config.yaml
n_layer: 10
d_model: 128
n_head: 2
n_kv_head: 2
head_dim: 64
d_mlp: 512
vocab_size: 2088
activation: "tanh_gelu"
norm: "layernorm"
norm_place: "pre"
norm_eps: 1e-05
positions: "rope"
rope_base: 16200.0
rope_fraction: 0.5
qk_norm: false
attn_scale: 0.125
bias: "none"
tie_embeddings: true
parallel_block: true
init: "uniform"
init_std_qkv: 0.0513
init_std_o: 0.0513
init_std_up: 0.0513
init_std_down: 0.0
optimizer: "cautious_adamw"
lr: 0.00177
beta1: 0.9
beta2: 0.95
weight_decay: 0.059
lr_head: 0.00979
grad_clip: 1.0
warmup_steps: 588
schedule: "wsd"
decay_fraction: 0.712
decay_shape: "sqrt"
final_lr_fraction: 0.05
batch_tokens: 16384
seq_len: 1024
doc_mask: false
train_tokens: 156700000
steps: 9565
dataset: "wikipedia_en"
Each number is 128 + 24 x the weight over its row's rms, rounded and kept within 0 to 255. Layers, rows and columns count from 0. Numbers have three digits each. The size before them is the row's rms in percent of the matrix's.

# layer 3 MLP up, 512x128, rms 0.115, rows 134-159, columns 0-127
092:104098130185138132118092091101120099119120133156120122148155109108118086125135107122150144137087134118144113098121165126111110082125153158107150093104160122160127135148101165120108138107143154186154119143110113148125128157152135166131154175089157146120143127134172098139097107090083117102120112120142115149137151079118126141103134064137149166140090105158155112129152128110138134162135
103:110174112148126146129118120177112109166093104106085162123112097078086132139119067088124112135131118110167170136131143129120145162147159133149095117152171097138159153126153152111160158138157158125113125127108110099143111129132176124089112093126117157129166151140105141139116131096136106116135162144144122111128090149110133150163117075111157100177120126149114146125137091132125095142125
122:159157133143115150121139094128134105115121093140113137142127114136130143113124117132109114151161081121184093141112119132144117119152149091122145118128123129151134125087177144139147130085111106090131127114133102101146148150141126115106125148194102124092105153168143111134123113115141111117122125134143136180079159101111140106157100123092094124175134114214122135124093116106145198132135
108:146149097156116152143075178147115171110144137134109150130174123142155123153090120111144125104130101155116106147099123097154170149124161110152175115154140132111103127105145130101144116097134168146139103127101120117132131155132113104169112133088091129081160120100142178145168149122124134098097172198135131135149132085142108147124148103114153106114137148103133106109137098132149143095129
119:143134132130116098138134099112159135115161185148126114132124126141136131188111149133158155170152127077113087137112096101113109126108146122141146112125135125157117132096139155142102103102107142099091106136175120089132167136129143192120136121152098115139142120161092122138194119096142121100150183131114091119118146177107127105112126085124097103126125101120110148120123089138155167139141
082:145102118146112144160134120160133108148103140134124097164134095191114101089116123152177130116145123146120113174128118131127134141156101124130110112144150123179157157128107133153120172141147145126129091145146120121149121124133149144160120134101131162119149099136067152144109128088117140101083145111132143217096140116103088106086164144133129096123141157119110109163116082144128142125133
106:137115076144130109109103142123117137130134101087103132135081110155123112158070077117120113120157108115120090173151111143146153119135171081131166115088151112164146139126106132179142153154089136154119098101116110127115085142182121143083168115162119138126152141130183138100118114128109099134162137138129108146096108134126115149086122156143170141120144128135133129126113144144139158161126
083:138133091157143153157100093117163163116125154153102120147140122117113101150097123082084118131107147144118098179134116106096101147115139104183113120115131098147117154120124109128140139101102138149101143104148118141101113136160111145088132113153137134129110107100114204119149165097145116105146135102131080123114126149105114100126156163118187088124153152141097156125122097136114113177102
102:099160141145119122105114097118169103146121093136097114127137088157160120092148124143115156123094107098170080148142134134091175151115109172143141113168143101110113128118097150111133114136062167134156147117114107092117114117134142159082164125119078114154141157136139131178120111154133138084121122153101155176114151159145117113135163137080132143121097114126143146143105129138135142147124
093:127138121095128131112132094140107136152153120104119069149129107142108134118128136125131140149096150110155126098143140134165120135124100175117121114151153092183141100124090134121145191096151135114143099113088116139102132148173098142123095163121144124113121176145135117110111123076119105112131124131147077134135160100107081110096134116129105116152127119121099132149122140143121110199202
097:184129143117106101116098157145159148147094143132123186147142079091131142118097148151112137144102143113095139101089135143102127112112149140128142098147119121096077147127137137099119118173133100103154123134142152099122106116114106072133126175118126096126190111116147141187163139128117133093101152122158134137131148100173174144138096121149129155126101101137121113164160105133132123137137
097:116137129110094128139126112104071078148120163130115100128116112126126132115115192105134161147106089130157093131119128171147113148171136127105133121117124142108121123130103167184123158101093125132172157131116115159095106130133112114165113091122168153112102142166130072112158123106129102136117090126156109134160112079109143156126157168081130152123127133160148117121116107114137086144143
104:095125124112124162151143142160132140185132151140139065101138119103077117106086143113134146093134151165098150106129130087106129127143130112110159098113107120106139109134145162120115205148126102140161118158107124112139133140137102128125129118149138141147178181131145134119174115130101084122106136137121106121126161134167100156091141121115102096156105147136136072126105117136173098114126
108:158099118119132114180143148144141092137124135178111124132119118114120114132137135102093128122136141121110123150129156102141169170160098120146154100098153097144166183145167124093119121124158167161174094161138130124135116141135120134107121156108075164100155114095087162158151136087100121096112124109163107158121081133143096103103141170144161140145113129118143088149113112119113134108116
081:165174101145087126122178106059106106135158104123100179128113124120189143091106118100118140147142145152145131072130145146086121091153149125101120138103112132118127127097126129108119137126086088154157135137135113120094142119186146132124107103151139126084172114118104131102126137118134092109122133152128120137110102146133162145120095159136131110150160142169137114145136120159087141137160
106:134119103183120148088069143141100142148116127084104131100134149143176137150160132152145146078155150083122128120111158117155159070153141142113138136084151102161120114101126141121151137184092120147093144118119098157134090148146120123121121121135117140128142126144159165143125126111128074128131141129124108135144069117158129105155129117116134116121159139130104144133123144110141204154121
096:133122153132131183092089146165124123159110093149187083140123146172144116156122158132138128108101129164126106140103122153130115161093136145141072093107139134147109106119140133131154140124106137142087116124092105128111133145139123151164148119101131121055136110090156117152117109110143128125113115146139105138159056144137113165134120101124133098124115097147129152116092127168172153154127
112:185133134126112168125124149117089145086145090150140161120108125134135116115143152146100134125096088110120112143094110124157159143153107156152136116117103137111100069141137115136125123124100131121131173118115114114090095134173133111100158095154146100137104144104169169153159136123138122124107155159144154134080091099121138148107137151112112104141127114087152102154108131103145179106192
101:159086122118084156165105134162147118130086181124118133132136103098119106151163127114124162165112134137159120094096121160117111188121146142155114103131113181083152122121118136146108130143155134135135106104136128103117106117110106157090142194117145123169109151143140152119136112132106113127085109134110145143102125170108136122185096131116090119139117136121153109153116103105178123163106
110:108106112127097078147067122141135179104144083107150122130122121167152183150136136116147141185118110101102121137111092139118094111082087088150153113142126154165139154102133130143142131145107082130125137102154115153160154147145147157148124101113111105198097141160130160127124152134127104121151108121123132139114122174138101114110146120129108100144087124138134084128111123154148146142121
084:100073131113135121115146105107121085080100099111090126154188112113136133134112135146106102126150075094164138152127128138108097134097075103119151128090160147143122139117104138157131112109136121141137156132116128128162151139161151154120133098140142141148104124138086136115162161094064143147136108157144127155116156141117145184106143153114159112132124122145128128155153093071145143160131
094:138095109136111111135129137134133105078176110121100135112168124148097170143116110147097149107144171171173149133135090098103132138153154133143133123112153165108126076138139133134151138112085096116113120091101133124139153154137124105103124109156114153144108163152140097120157122080150153102146131139138108176149147154081150098138114105082134126140119116127115152139155133072134166102172
112:137135105145121114131133167166116101154131137161127119175089135089164105186145165139140154140125134134119090179085093128136087052122143156106144105113125154096126115155138134129087158129081158125151096153116084143129152124138123113115136136126098110157134110110122125129136118115100086132120101163161074102139126140138150156122191105139116089114132122119128131130132142130160133134123
089:154124140192139126117123105184154156114112071099121100116100125138105148139102115127118153146150114115142105148135158148119152102104121156133099090177154118146137149075132146166149155137130108125088108140087122114128115132126141120107123079137132199113129141189088149178151117154120129116129103145104144158133114135106133120112125139097182133153100111148142147145131134161129141123105
112:171125114115118148127134135107090135118134149119151118154126141132095155145076075135190157163112118081109133140125158145121178114143145120130160136104158092111099095099120136151131117132136143120104141169134107122106141148099101148118153130099109116132133111177124165143160166104123082137131147132125116120132138103099106096150102119141088122135111112157150075173159106143176140170154
088:044170119151109119150166148147139148117139135107084124097144092113073109114060112141176138110137119113111129134137101111092116120147126109096146114137147134148136147132141110160167141110142091155117144138088145135134155120155118086099124144141069111144178118104130127122141147115119144103156127131122132160085100104146109123116164121154143102109114134154149117101095133170136144143149
# layer 3 MLP down (transposed), 512x128, rms 0.0968, rows 134-158, columns 0-127
094:142116103121102121152114117126156136170148159125112158163089149174159141168151129155117133128120115080125111093129106162146154067112127126105082135135105159131128114113135071147138135101106080134138130112106127129183128148097116123115102153106118112116166123108131172126114172155184149150119125155153153103121146139181087128134133151110105141113123157149142123106113109089112094121122
091:135125134166139079129195133099140142120109095118123088117131141108128142176149171142160100170102138160129078121093140135109159113151090171090133090106115077114150138107105147114149139143110135110137144161097088139135122105161102146159125174094128145082130124090141142158136156120107111156117118080120100106129141121111145089128109124155126121143141132118143167118125150129128139122163
124:124189101129130088138150099153127158129148101135103121156137109134136112154118159142100110136116100069123123114118107146112137124087152129111096118105153130130132136122122105147098102133114123128070105125140131152119179117131116135160144149112110121118078139117116179087144086129163169139132144082140165165104147160123130107123116177127150189161120116167134141110084107143161109143123
104:123111074119127102109129127106126161166089150155135111155107145104095137078151110157114146112136165145115122109144104133148113152117108145121136160159141128162132111155115127117115118133146121102103127172160186168104120129089128131121122111106155100116176142144101140144094165136146133132131096095123146104162127103102134117111103134119100069150191132114119057136121159154144102146143
114:122118142144118117122172098132134122129093124133143116150117183136130123145166104166146174156118105180139151038160122131145109133133135115077095130163166094088156143139137120152123114121112115157125115134147160133122095135159124085129122120161128138079084080136150139162140128152089089140131084109138112149156132105113116083145121144125163152124107120129121122133096132132151123115141
086:098111125127089108118076122112142162120121125151136167125115139114128128138159160148138147160114097117122112057089140092155171114127112129131147112115099101117079103133130147100148103103120138142135136144115114131122124124133112112153139127137115085114112150110168111177115121194150097152147114142178096133106135153189113136143151129147138089125117101131130129161163163121200119128132
097:129119117144168153136134140160136121089135128133121101146149114128145150117118120071131135154123147145099163119243116115108109152163134121131120191104139113131105154125112057103138112122145109134128119080124137140167137144124115130098120127125142134115151151133141097126147099077108112144132107139137155141155143112109092116095130172152132131100144164095130116116117089131121107110088
091:133134127097166127133145122108101140152116116078116117121121106133127108141107136144112119131144140108067149156235131159151088125145120138118112179124140146107138104137126072142125123161159162148130128137128138133154150115128124120150115093109178115090106105108134103107165127136137132154139124144106116139110119148123157164158157140131120142097123149146119103136094147115054102092099
101:128116124091130126085131104119120133084113208088130167124146157097148127106147112105148128109137116178111120121097157136150118143118151099136118129105093124143153168115111098120171130113116100116111105143124162118152066136117161143165170137153135159118172136102077120135124127132138107168115111132129147123162135139131104093104095168138143137133146090114093148116100137181113150137131
092:180144148176146134108106137074172090104110162126120155122107180115139158162113107114111096111152145138162146110112146132137122124132129076148116126122106131145137130112096140095140109136127134088126151178143143100096126121147153150151103140075146118107146156117072145117166088131135128157096107193125111120139110138117097118104158164120130136119124115114148135116136143099089127080130
096:095149156168134141152131089093092107131149147154095077131147106132126125122096126106126104103158132126170126138158077163139141092130154123111177152126124127096146174089127133135155150122143115162112160111130126134127094140119123150142094142151122160158086156115118124120169143127093149120138120095124094141103139164136085117125134142111104115115172154141145102119117154149066077092117
097:149126145139155180132121137070115082112149122106147126135123144122121140126126134118124124091107133195116081167131122116101131151139137070157085140078130107128155124132148103100104152142172103104108115149116132093145154155101158099112160131130117114155180104097142124113142119098143121125115133121151156139142149109131155098144103155160143153188124123142150134072093111108137155115142
104:082120122061138143152137133178179123101124133129163147137108153093110095086153137116124121097113104141118116118122170121140103140130152117152141130154096160120148080148113104147151117147146149102110128126166142126073182145142132089141098124138125178137095118157138123137139134119149113086100116127161116131142172096110117101149108087097137115139109135062136129133158132149152121121147
106:139129098111122116123122120144130177145127137107098170127116140099135150105143126112134147128123104162158123131115119122133064097050120098114118102110104135144088142131108131144127114133112128129119127089184162108120162152129138160187113100108134129151157105181150126107099113142189103173146139139122110111123124158133138102157136140112098085089130097139144136164079133131102120151139
087:088090132128121098128111145166111129148096150151134123122133102149102120193185111145092151127137101103109099127128142083143127116128151124111106087142086146119140126185108166153129111110157129115137114126053137132153134152103101149128178148158093090139124153097132091124164138121138177133144129134142125108143144138119114105161115121088136152125147113097164134102140147098162116141140
102:137164156098151151120151139115123109104170129149125109116121131093115186088109105102165146149155092113109170115167120143135102103106118184121133106162156130121125144177135141148095114112113139135142150137109162103123097106095116140134139139146160128117141110112133090146127150172127126072148085142126129109118138145143116158132172121093100156084095107122133113125137120153124075085166
096:120141140127130128101115140088146126123100123166081150136111134125144129197124111112111126174158165096143103152157129140134192127137117087114136132091125150133161171131120101144096116157151155139139129120143107126136108119104107114108138148114116129156094136096162117114162065119092142085137168130130123079128209119114132175120127124155120138144131119124093111138147141095119109101114
111:114116106165119095141127137095123173139115149092145141115140103137131117122137092124119115136157160136173122163137092168151131132115100164147113155139054137137127113138144098160109080160145079163088107144132131137108123155126162140162126156135132113103129125142120158107121093130131073105135121133180148126163105092110144117125098144108141107144150107148127126100124144118159054160124
101:122140085108139114137113117109141109133133156131109125131082109132094119157116137106124098058095106125095115147109139145085140129117163153097182140161122134150126092120125164106108114165169114153152103130149113151132196096136130127116150115140178121154088119128108087170147098104143161172096167144150147133129147115113102144127128164152141160142129133118131131112136085128130139096163
104:139151104147110095096173104119128124110133151123125103140095153133159120134090105116119116116093113111180101112097103142114109157111124169135132146123150101106139126141101126129094083159116148135135152155171156123139181152108159149140151118114154143092154181126112135149124109179143126138162090112136138101114132182063150147101126135120085119113147141079146128123119097131112091127148
088:139082097074121131169128138125105119158138145142140155108108084136161129088145147132121082137165189143143152140119164110146145090112121105145144107129071091133148140125111141124152124120108187122104150121112072109119101110114110115150140175142140145140127107131125119153070122125100108119134153142147129160158115108130141126138162104144129118115125124157077141154128131144176081136154
090:118131140114135104120147146124149088132151125161122121133067163135133085154144153108158133152135159081101123141163135139129129138141150119119117132146140131186134141197152112096114095164115091130127133165143120175101084108114126114118121150138138082094099138086120139105092116125113136136192109134160085124127128157134125153150113096115126097146141073118148162134119159110155103136138
104:112137120120161131116130118138106114087140142150129107117109127144124142131106118137082096149100134114122097138137151147133163138142147090137107132150158131202150155130154132161151136115163136093119121109114118126156142110124151083097121114112076144129102146160127164092102108158102151100105127134151095129096159145141133207112154081089137176107122122085147105142083151157114123136120
088:104134131111104137146148104107095128106134143105149180117112167131135117127141128146138147153133091167154177097164118165099168136126157119117136134136101099113133120091126148105133123101114127110122172142155115140119127107092078122147101172064143106082124102095176153154088142174079122130141121096157109139102125120169106157137142155141132137114174120145128151119095112113140135147135
113:163139092134127126074144149108151145150105113130148105151115165109113129138163149163099098136135136117129132124110081106116110112133107125131154133126135119096101102134116124080075121101174166146129128114160098096165156121180118175117149122106178148140126130148114073144146119174129110156107122109091101109121136155089129133140081104098148164136119132116154144130103116173116160150126